From a checkpoint of a small transformer trained on Wikipedia.
Architecture: RMSNorm before each block, rotary positions, tied embeddings.
Each number is 50 + 15 x the weight over the matrix's rms, rounded and kept within 0 to 99. Layers, rows and columns count from 0.

# k: layer 3 attention key, 512x640, rms 0.043, rows 376-383, columns 0-127
# q: layer 3 attention query, 512x640, rms 0.0428, rows 377-383, columns 0-127
# v: layer 3 attention value, 512x640, rms 0.0473, rows 256-260, columns 0-127
# o: layer 3 attention output (transposed), 512x640, rms 0.195, rows 256-260, columns 0-127
k376:76 69 58 43 69 69 35 88 34 52 43 99 47 56 40 48 25 31 22 62 48 19 64 23 50 27 84 43 41 57 40 00 32 00 47 18 45 56 40 58 61 42 57 84 15 55 66 57 73 41 53 39 46 46 78 24 33 47 62 28 99 23 49 35 58 61 32 58 47 39 69 29 28 82 70 24 43 76 17 42 48 50 64 65 43 38 30 46 48 39 76 55 55 00 22 51 71 65 57 17 98 39 44 39 69 54 63 54 71 62 36 25 39 66 56 46 56 00 52 53 50 32 99 28 37 32 83 42
q377:53 52 56 54 46 62 27 61 25 28 52 36 67 46 55 32 46 75 68 38 51 16 48 51 57 61 36 38 62 44 46 83 64 63 42 51 22 64 66 54 44 41 40 44 83 45 75 41 35 29 25 30 52 43 39 60 07 48 47 35 57 76 60 27 59 19 58 52 32 79 19 70 60 49 44 77 41 35 52 41 15 39 37 62 58 33 46 87 71 26 50 63 61 39 71 30 89 66 29 71 59 88 58 55 83 63 47 26 62 48 44 82 57 64 34 43 73 34 70 74 47 28 64 75 37 51 57 62
k377:46 81 28 65 83 72 00 61 39 48 33 20 48 20 73 61 50 60 99 29 82 60 56 86 62 92 93 39 57 28 42 44 57 21 78 38 44 67 55 32 62 49 32 75 64 99 98 21 52 20 81 42 34 22 00 33 03 17 99 64 69 35 34 57 48 33 81 89 47 40 25 84 26 71 74 40 88 50 46 58 20 30 29 72 53 12 54 39 58 38 45 58 00 55 59 46 39 49 33 37 49 58 31 49 99 73 69 00 63 13 57 61 47 50 53 45 40 32 58 41 64 50 23 61 69 53 48 28
q378:48 88 26 49 59 43 58 81 99 62 28 79 39 47 47 41 40 65 38 69 38 44 55 49 41 31 35 63 48 60 69 44 44 51 40 73 49 75 14 56 48 08 53 41 26 37 64 39 48 42 46 84 52 42 37 57 18 52 36 62 39 55 49 48 59 64 50 11 39 60 49 68 21 50 61 55 29 78 79 69 44 38 64 43 44 33 45 22 57 48 60 54 27 27 72 56 35 94 77 57 35 42 37 03 59 29 75 95 24 40 60 25 71 52 79 60 58 67 53 77 44 39 54 63 63 41 33 46
k378:34 79 40 15 38 52 29 45 63 58 52 50 67 34 56 22 72 80 57 77 37 44 19 53 67 45 18 65 02 25 69 36 00 43 60 95 10 40 65 30 30 47 37 71 24 21 58 40 60 25 17 50 66 40 18 53 27 23 60 94 62 86 45 80 20 48 44 41 31 31 30 41 35 29 51 91 61 43 64 72 64 78 00 81 48 31 22 43 00 38 14 39 34 36 13 58 43 99 77 34 43 95 55 08 54 28 94 30 46 28 69 57 30 61 71 30 77 47 40 63 53 70 75 88 99 71 17 36
q379:46 23 51 49 76 61 34 53 30 27 69 46 52 43 45 39 66 46 12 41 52 51 38 53 66 46 63 49 49 58 41 82 76 66 62 30 32 41 54 66 69 31 53 67 27 75 53 17 62 37 35 41 72 89 55 66 93 41 46 41 41 75 49 36 57 54 54 38 86 20 45 60 42 36 40 50 51 78 44 72 37 58 63 56 43 66 60 64 60 89 81 48 55 74 24 39 56 74 78 57 37 51 75 39 51 39 72 23 19 81 68 56 39 45 42 38 76 40 73 19 41 57 41 74 63 43 22 49
k379:22 34 58 24 09 31 60 41 42 22 36 58 73 30 68 00 71 60 60 14 31 76 67 24 44 61 73 15 68 45 35 34 97 68 70 20 50 52 73 37 37 53 52 37 37 06 81 58 31 61 94 49 20 91 39 41 73 05 36 57 30 35 43 28 64 53 66 44 67 26 05 24 48 56 28 63 54 42 18 19 07 44 74 23 57 19 48 20 59 59 65 68 55 78 46 46 66 66 33 78 50 75 32 58 18 57 56 00 62 86 60 54 47 51 45 42 61 48 32 15 44 71 93 62 84 52 20 54
q380:64 46 56 69 48 54 33 40 26 61 44 55 55 48 65 67 24 64 59 37 42 62 56 51 32 53 47 50 33 42 66 89 67 67 48 43 89 43 54 32 25 48 54 49 49 55 47 43 51 88 22 25 49 84 99 50 29 62 63 81 33 31 47 32 39 61 55 55 27 51 33 60 46 32 51 45 20 61 47 64 89 76 22 63 49 32 38 69 43 91 28 64 45 42 70 62 76 88 19 32 54 50 56 50 33 60 41 36 48 49 58 68 33 44 55 66 68 39 43 57 54 45 50 42 68 34 39 54
k380:30 79 21 87 60 45 46 82 99 69 88 16 97 34 81 79 58 92 98 34 59 41 85 77 36 41 34 46 37 55 55 22 54 44 37 71 99 20 53 33 36 57 65 57 27 18 35 44 56 36 12 54 86 52 80 64 34 23 87 87 57 31 57 00 65 66 46 35 20 70 15 75 65 68 01 53 05 55 48 78 46 25 40 43 57 99 46 28 59 58 00 50 54 29 14 34 64 83 00 60 33 12 64 29 51 26 29 47 57 26 50 62 19 53 51 49 55 28 58 50 53 35 68 14 40 23 90 29
q381:44 57 47 55 57 42 31 44 51 59 10 33 70 46 98 53 63 34 77 53 66 46 47 46 36 26 49 33 88 36 25 53 52 63 42 43 60 69 39 19 55 30 39 56 41 70 40 58 65 64 34 54 32 22 30 45 65 62 37 35 68 35 53 56 55 73 40 48 56 58 83 56 51 51 60 81 14 29 58 39 62 57 42 33 30 59 33 45 58 39 28 62 36 74 64 71 61 97 59 73 34 90 54 96 78 44 16 28 36 31 94 32 37 42 47 71 54 45 83 64 22 55 46 41 40 31 17 69
k381:35 76 63 72 52 49 29 61 65 36 76 99 99 75 61 58 58 46 38 50 52 50 55 61 50 14 38 45 42 40 38 60 53 47 41 52 42 28 00 51 25 52 66 48 43 70 24 27 43 21 46 29 12 61 44 92 46 53 52 43 45 41 43 13 80 40 51 65 24 16 34 42 62 73 48 41 43 00 43 60 66 21 54 62 27 63 43 84 58 67 34 55 58 86 50 53 50 58 26 58 49 62 26 99 99 53 63 43 39 29 59 57 25 73 88 42 70 37 49 78 11 35 21 00 16 59 12 72
q382:59 32 69 30 45 17 79 38 64 46 71 57 75 36 43 65 63 58 68 61 63 45 43 32 54 00 33 23 56 68 43 78 62 65 50 32 36 40 32 53 33 78 25 64 34 52 67 50 40 84 39 40 92 26 34 55 38 47 87 19 15 46 50 46 74 41 27 46 22 54 44 35 46 74 80 37 43 46 51 28 35 60 29 66 52 67 87 21 58 69 64 50 55 35 47 55 65 14 55 27 41 48 49 44 50 59 46 54 45 41 46 49 54 53 50 31 20 40 14 29 56 65 53 76 46 37 29 92
k382:59 53 74 11 56 99 66 36 63 78 72 79 08 62 64 00 62 65 53 30 51 39 73 31 12 50 41 60 83 66 99 75 84 77 29 49 49 60 16 51 59 38 52 56 41 55 66 44 56 92 00 10 99 33 62 23 62 00 58 50 38 62 64 74 50 36 28 63 47 57 54 44 38 76 13 36 95 48 31 40 47 44 99 54 21 45 99 48 27 33 41 61 99 16 63 86 68 70 45 48 56 44 00 75 47 77 52 39 68 58 31 99 69 45 35 18 71 36 76 00 58 22 67 73 61 80 51 58
q383:40 65 38 55 64 46 61 56 64 31 55 47 53 10 28 23 17 46 15 15 32 60 19 57 10 41 51 73 43 57 56 37 57 99 82 59 56 68 46 39 52 30 17 55 64 41 43 25 31 70 55 28 55 62 52 46 51 61 39 35 52 40 54 00 43 58 57 75 55 61 69 41 40 32 58 58 61 35 29 36 40 60 44 34 28 17 43 26 28 68 68 39 47 54 47 46 60 64 39 87 54 25 69 85 47 50 48 79 53 42 51 54 80 05 54 78 37 49 05 71 62 45 16 91 81 69 69 68
k383:93 40 72 68 33 07 20 72 05 45 33 51 37 38 46 00 40 25 40 33 31 60 33 58 79 29 60 91 60 45 29 81 43 49 84 41 62 49 07 54 63 34 43 79 79 11 22 48 32 95 92 20 30 48 35 07 16 84 24 27 50 06 38 63 52 48 40 72 46 42 78 66 68 54 95 28 57 94 65 51 51 74 43 49 76 27 59 66 45 85 49 14 78 52 30 46 57 60 61 51 21 31 67 65 49 34 59 70 57 73 70 39 92 51 75 69 36 52 00 29 48 46 54 28 64 37 49 24
v256:51 37 23 26 43 56 63 64 37 31 33 76 80 71 54 79 44 20 27 57 49 35 49 60 54 48 75 47 30 25 45 66 26 53 51 48 27 62 20 45 34 65 59 48 51 67 50 41 35 40 44 80 34 28 55 40 61 57 69 68 61 40 40 22 45 56 64 40 29 45 48 55 24 49 50 45 20 31 33 41 66 37 21 54 45 36 44 58 52 35 68 47 38 56 53 57 61 20 42 63 63 68 39 49 63 78 61 23 62 57 69 56 33 57 34 56 41 37 55 46 92 59 62 29 56 64 29 45
o256:57 39 72 79 40 72 40 39 81 55 42 49 64 63 51 66 53 61 49 62 71 45 18 74 36 46 35 37 28 51 50 38 39 54 69 36 29 35 34 69 48 42 48 37 66 47 61 18 28 61 57 25 54 31 40 60 36 67 70 51 40 37 60 21 39 36 53 49 35 43 30 24 20 42 49 62 59 34 70 06 30 72 60 23 29 51 38 35 53 56 26 39 54 33 65 50 69 20 42 51 58 50 71 35 27 63 46 56 11 63 36 78 53 56 61 69 38 27 42 53 54 59 32 41 65 24 44 22
v257:16 87 31 56 46 56 45 41 55 38 53 54 28 48 64 59 74 56 74 64 53 43 60 37 50 40 64 44 51 65 74 48 52 52 45 42 55 61 51 48 47 53 69 44 49 41 21 43 69 69 53 50 47 53 55 44 76 44 11 50 63 50 52 58 56 57 52 61 43 03 74 52 47 48 24 19 56 61 52 91 49 41 37 66 54 45 34 53 61 67 65 53 59 56 62 51 59 39 36 41 75 47 60 70 66 64 41 78 57 65 38 65 55 22 36 54 53 33 43 41 64 43 49 67 48 65 89 30
o257:55 46 62 21 65 28 60 36 41 62 72 45 67 36 33 35 52 75 43 32 31 62 47 76 51 66 56 75 57 29 39 71 54 58 79 26 67 27 69 54 60 51 20 40 17 64 52 71 59 75 50 17 59 35 36 46 43 58 60 44 51 51 31 38 61 40 57 74 64 54 65 39 63 67 31 35 62 47 42 33 51 30 42 59 51 58 39 81 36 36 34 60 46 69 59 44 45 67 92 55 65 63 33 56 31 57 53 44 71 57 52 40 45 46 58 54 39 52 40 43 48 63 35 45 52 54 52 63
v258:58 63 51 56 55 65 37 74 55 29 72 65 68 54 65 61 41 29 25 24 54 56 77 60 09 50 36 45 63 30 55 38 63 51 35 71 65 35 33 50 50 46 64 28 69 40 62 53 47 43 32 32 41 42 58 57 52 44 35 59 32 41 47 66 44 43 48 48 44 45 43 54 50 62 67 55 68 47 64 42 60 41 83 50 63 56 52 67 21 54 60 55 26 44 88 51 72 48 32 53 52 36 71 53 34 56 41 51 56 42 56 40 37 63 33 27 41 55 30 57 55 44 53 17 75 94 47 36
o258:21 61 65 48 64 66 49 61 27 46 49 60 13 67 59 39 62 59 63 39 27 34 31 65 36 45 29 62 47 42 60 55 44 46 63 30 54 42 55 56 38 84 31 70 50 67 60 41 47 59 41 46 41 44 68 76 66 62 58 44 61 62 29 40 40 41 59 19 61 68 36 56 47 30 50 47 40 43 53 66 45 58 37 57 32 57 40 66 74 41 82 53 49 43 15 36 24 60 58 65 35 47 45 57 45 36 64 82 55 89 86 34 59 32 58 57 20 36 55 25 99 52 47 51 67 30 55 55
v259:54 52 67 70 30 46 56 47 35 51 45 33 72 47 49 42 52 65 45 55 62 70 20 50 40 49 47 28 40 29 32 48 46 45 49 35 56 56 27 28 43 32 50 40 56 47 61 41 73 41 54 43 34 33 82 44 54 37 67 54 31 63 49 43 33 37 62 56 54 72 32 54 61 42 65 34 67 42 56 40 51 52 12 35 41 60 65 37 40 34 69 35 55 56 52 16 27 40 86 86 56 29 42 56 42 72 57 53 37 57 49 36 37 68 37 57 69 41 33 79 67 41 55 57 45 47 61 27
o259:46 68 63 51 90 44 40 56 53 35 37 53 62 44 75 48 54 62 48 33 42 87 54 62 52 32 46 39 35 48 35 42 30 51 64 81 60 36 55 41 31 62 16 47 50 43 19 36 66 69 38 11 43 89 70 66 74 53 75 45 72 47 43 67 22 54 37 66 51 44 26 60 39 51 68 37 52 32 36 45 68 61 54 42 40 34 37 24 43 65 45 50 29 57 54 52 44 56 49 58 73 66 69 55 86 56 28 31 42 51 92 49 84 87 69 42 48 71 68 48 61 28 55 46 62 77 49 45
v260:44 76 66 49 41 23 73 57 25 43 76 34 90 56 66 43 46 42 57 75 68 54 50 44 77 33 86 51 50 58 52 48 64 56 55 29 60 57 47 63 28 52 49 65 42 49 78 74 37 38 55 53 23 33 58 45 62 49 50 30 56 52 67 50 64 57 41 45 71 10 49 78 46 58 47 53 60 46 57 46 52 21 66 30 57 50 36 47 52 66 73 58 57 47 48 78 44 57 36 64 62 69 61 53 61 36 60 39 46 44 41 60 56 49 16 56 69 47 26 73 34 52 64 34 36 57 70 47
o260:32 31 50 54 72 51 51 45 75 79 43 37 45 71 56 74 16 79 49 35 38 42 51 33 51 46 29 69 55 46 68 21 47 63 42 71 58 63 73 23 57 32 59 41 75 45 45 49 70 46 18 58 73 47 63 51 61 61 36 36 42 37 51 43 40 65 60 45 56 55 25 53 48 42 42 84 44 43 50 59 69 82 47 51 47 56 50 62 36 49 80 67 34 47 49 46 52 50 47 49 54 44 52 32 66 56 23 18 70 57 51 46 56 54 48 20 58 47 59 64 71 64 42 67 56 63 52 30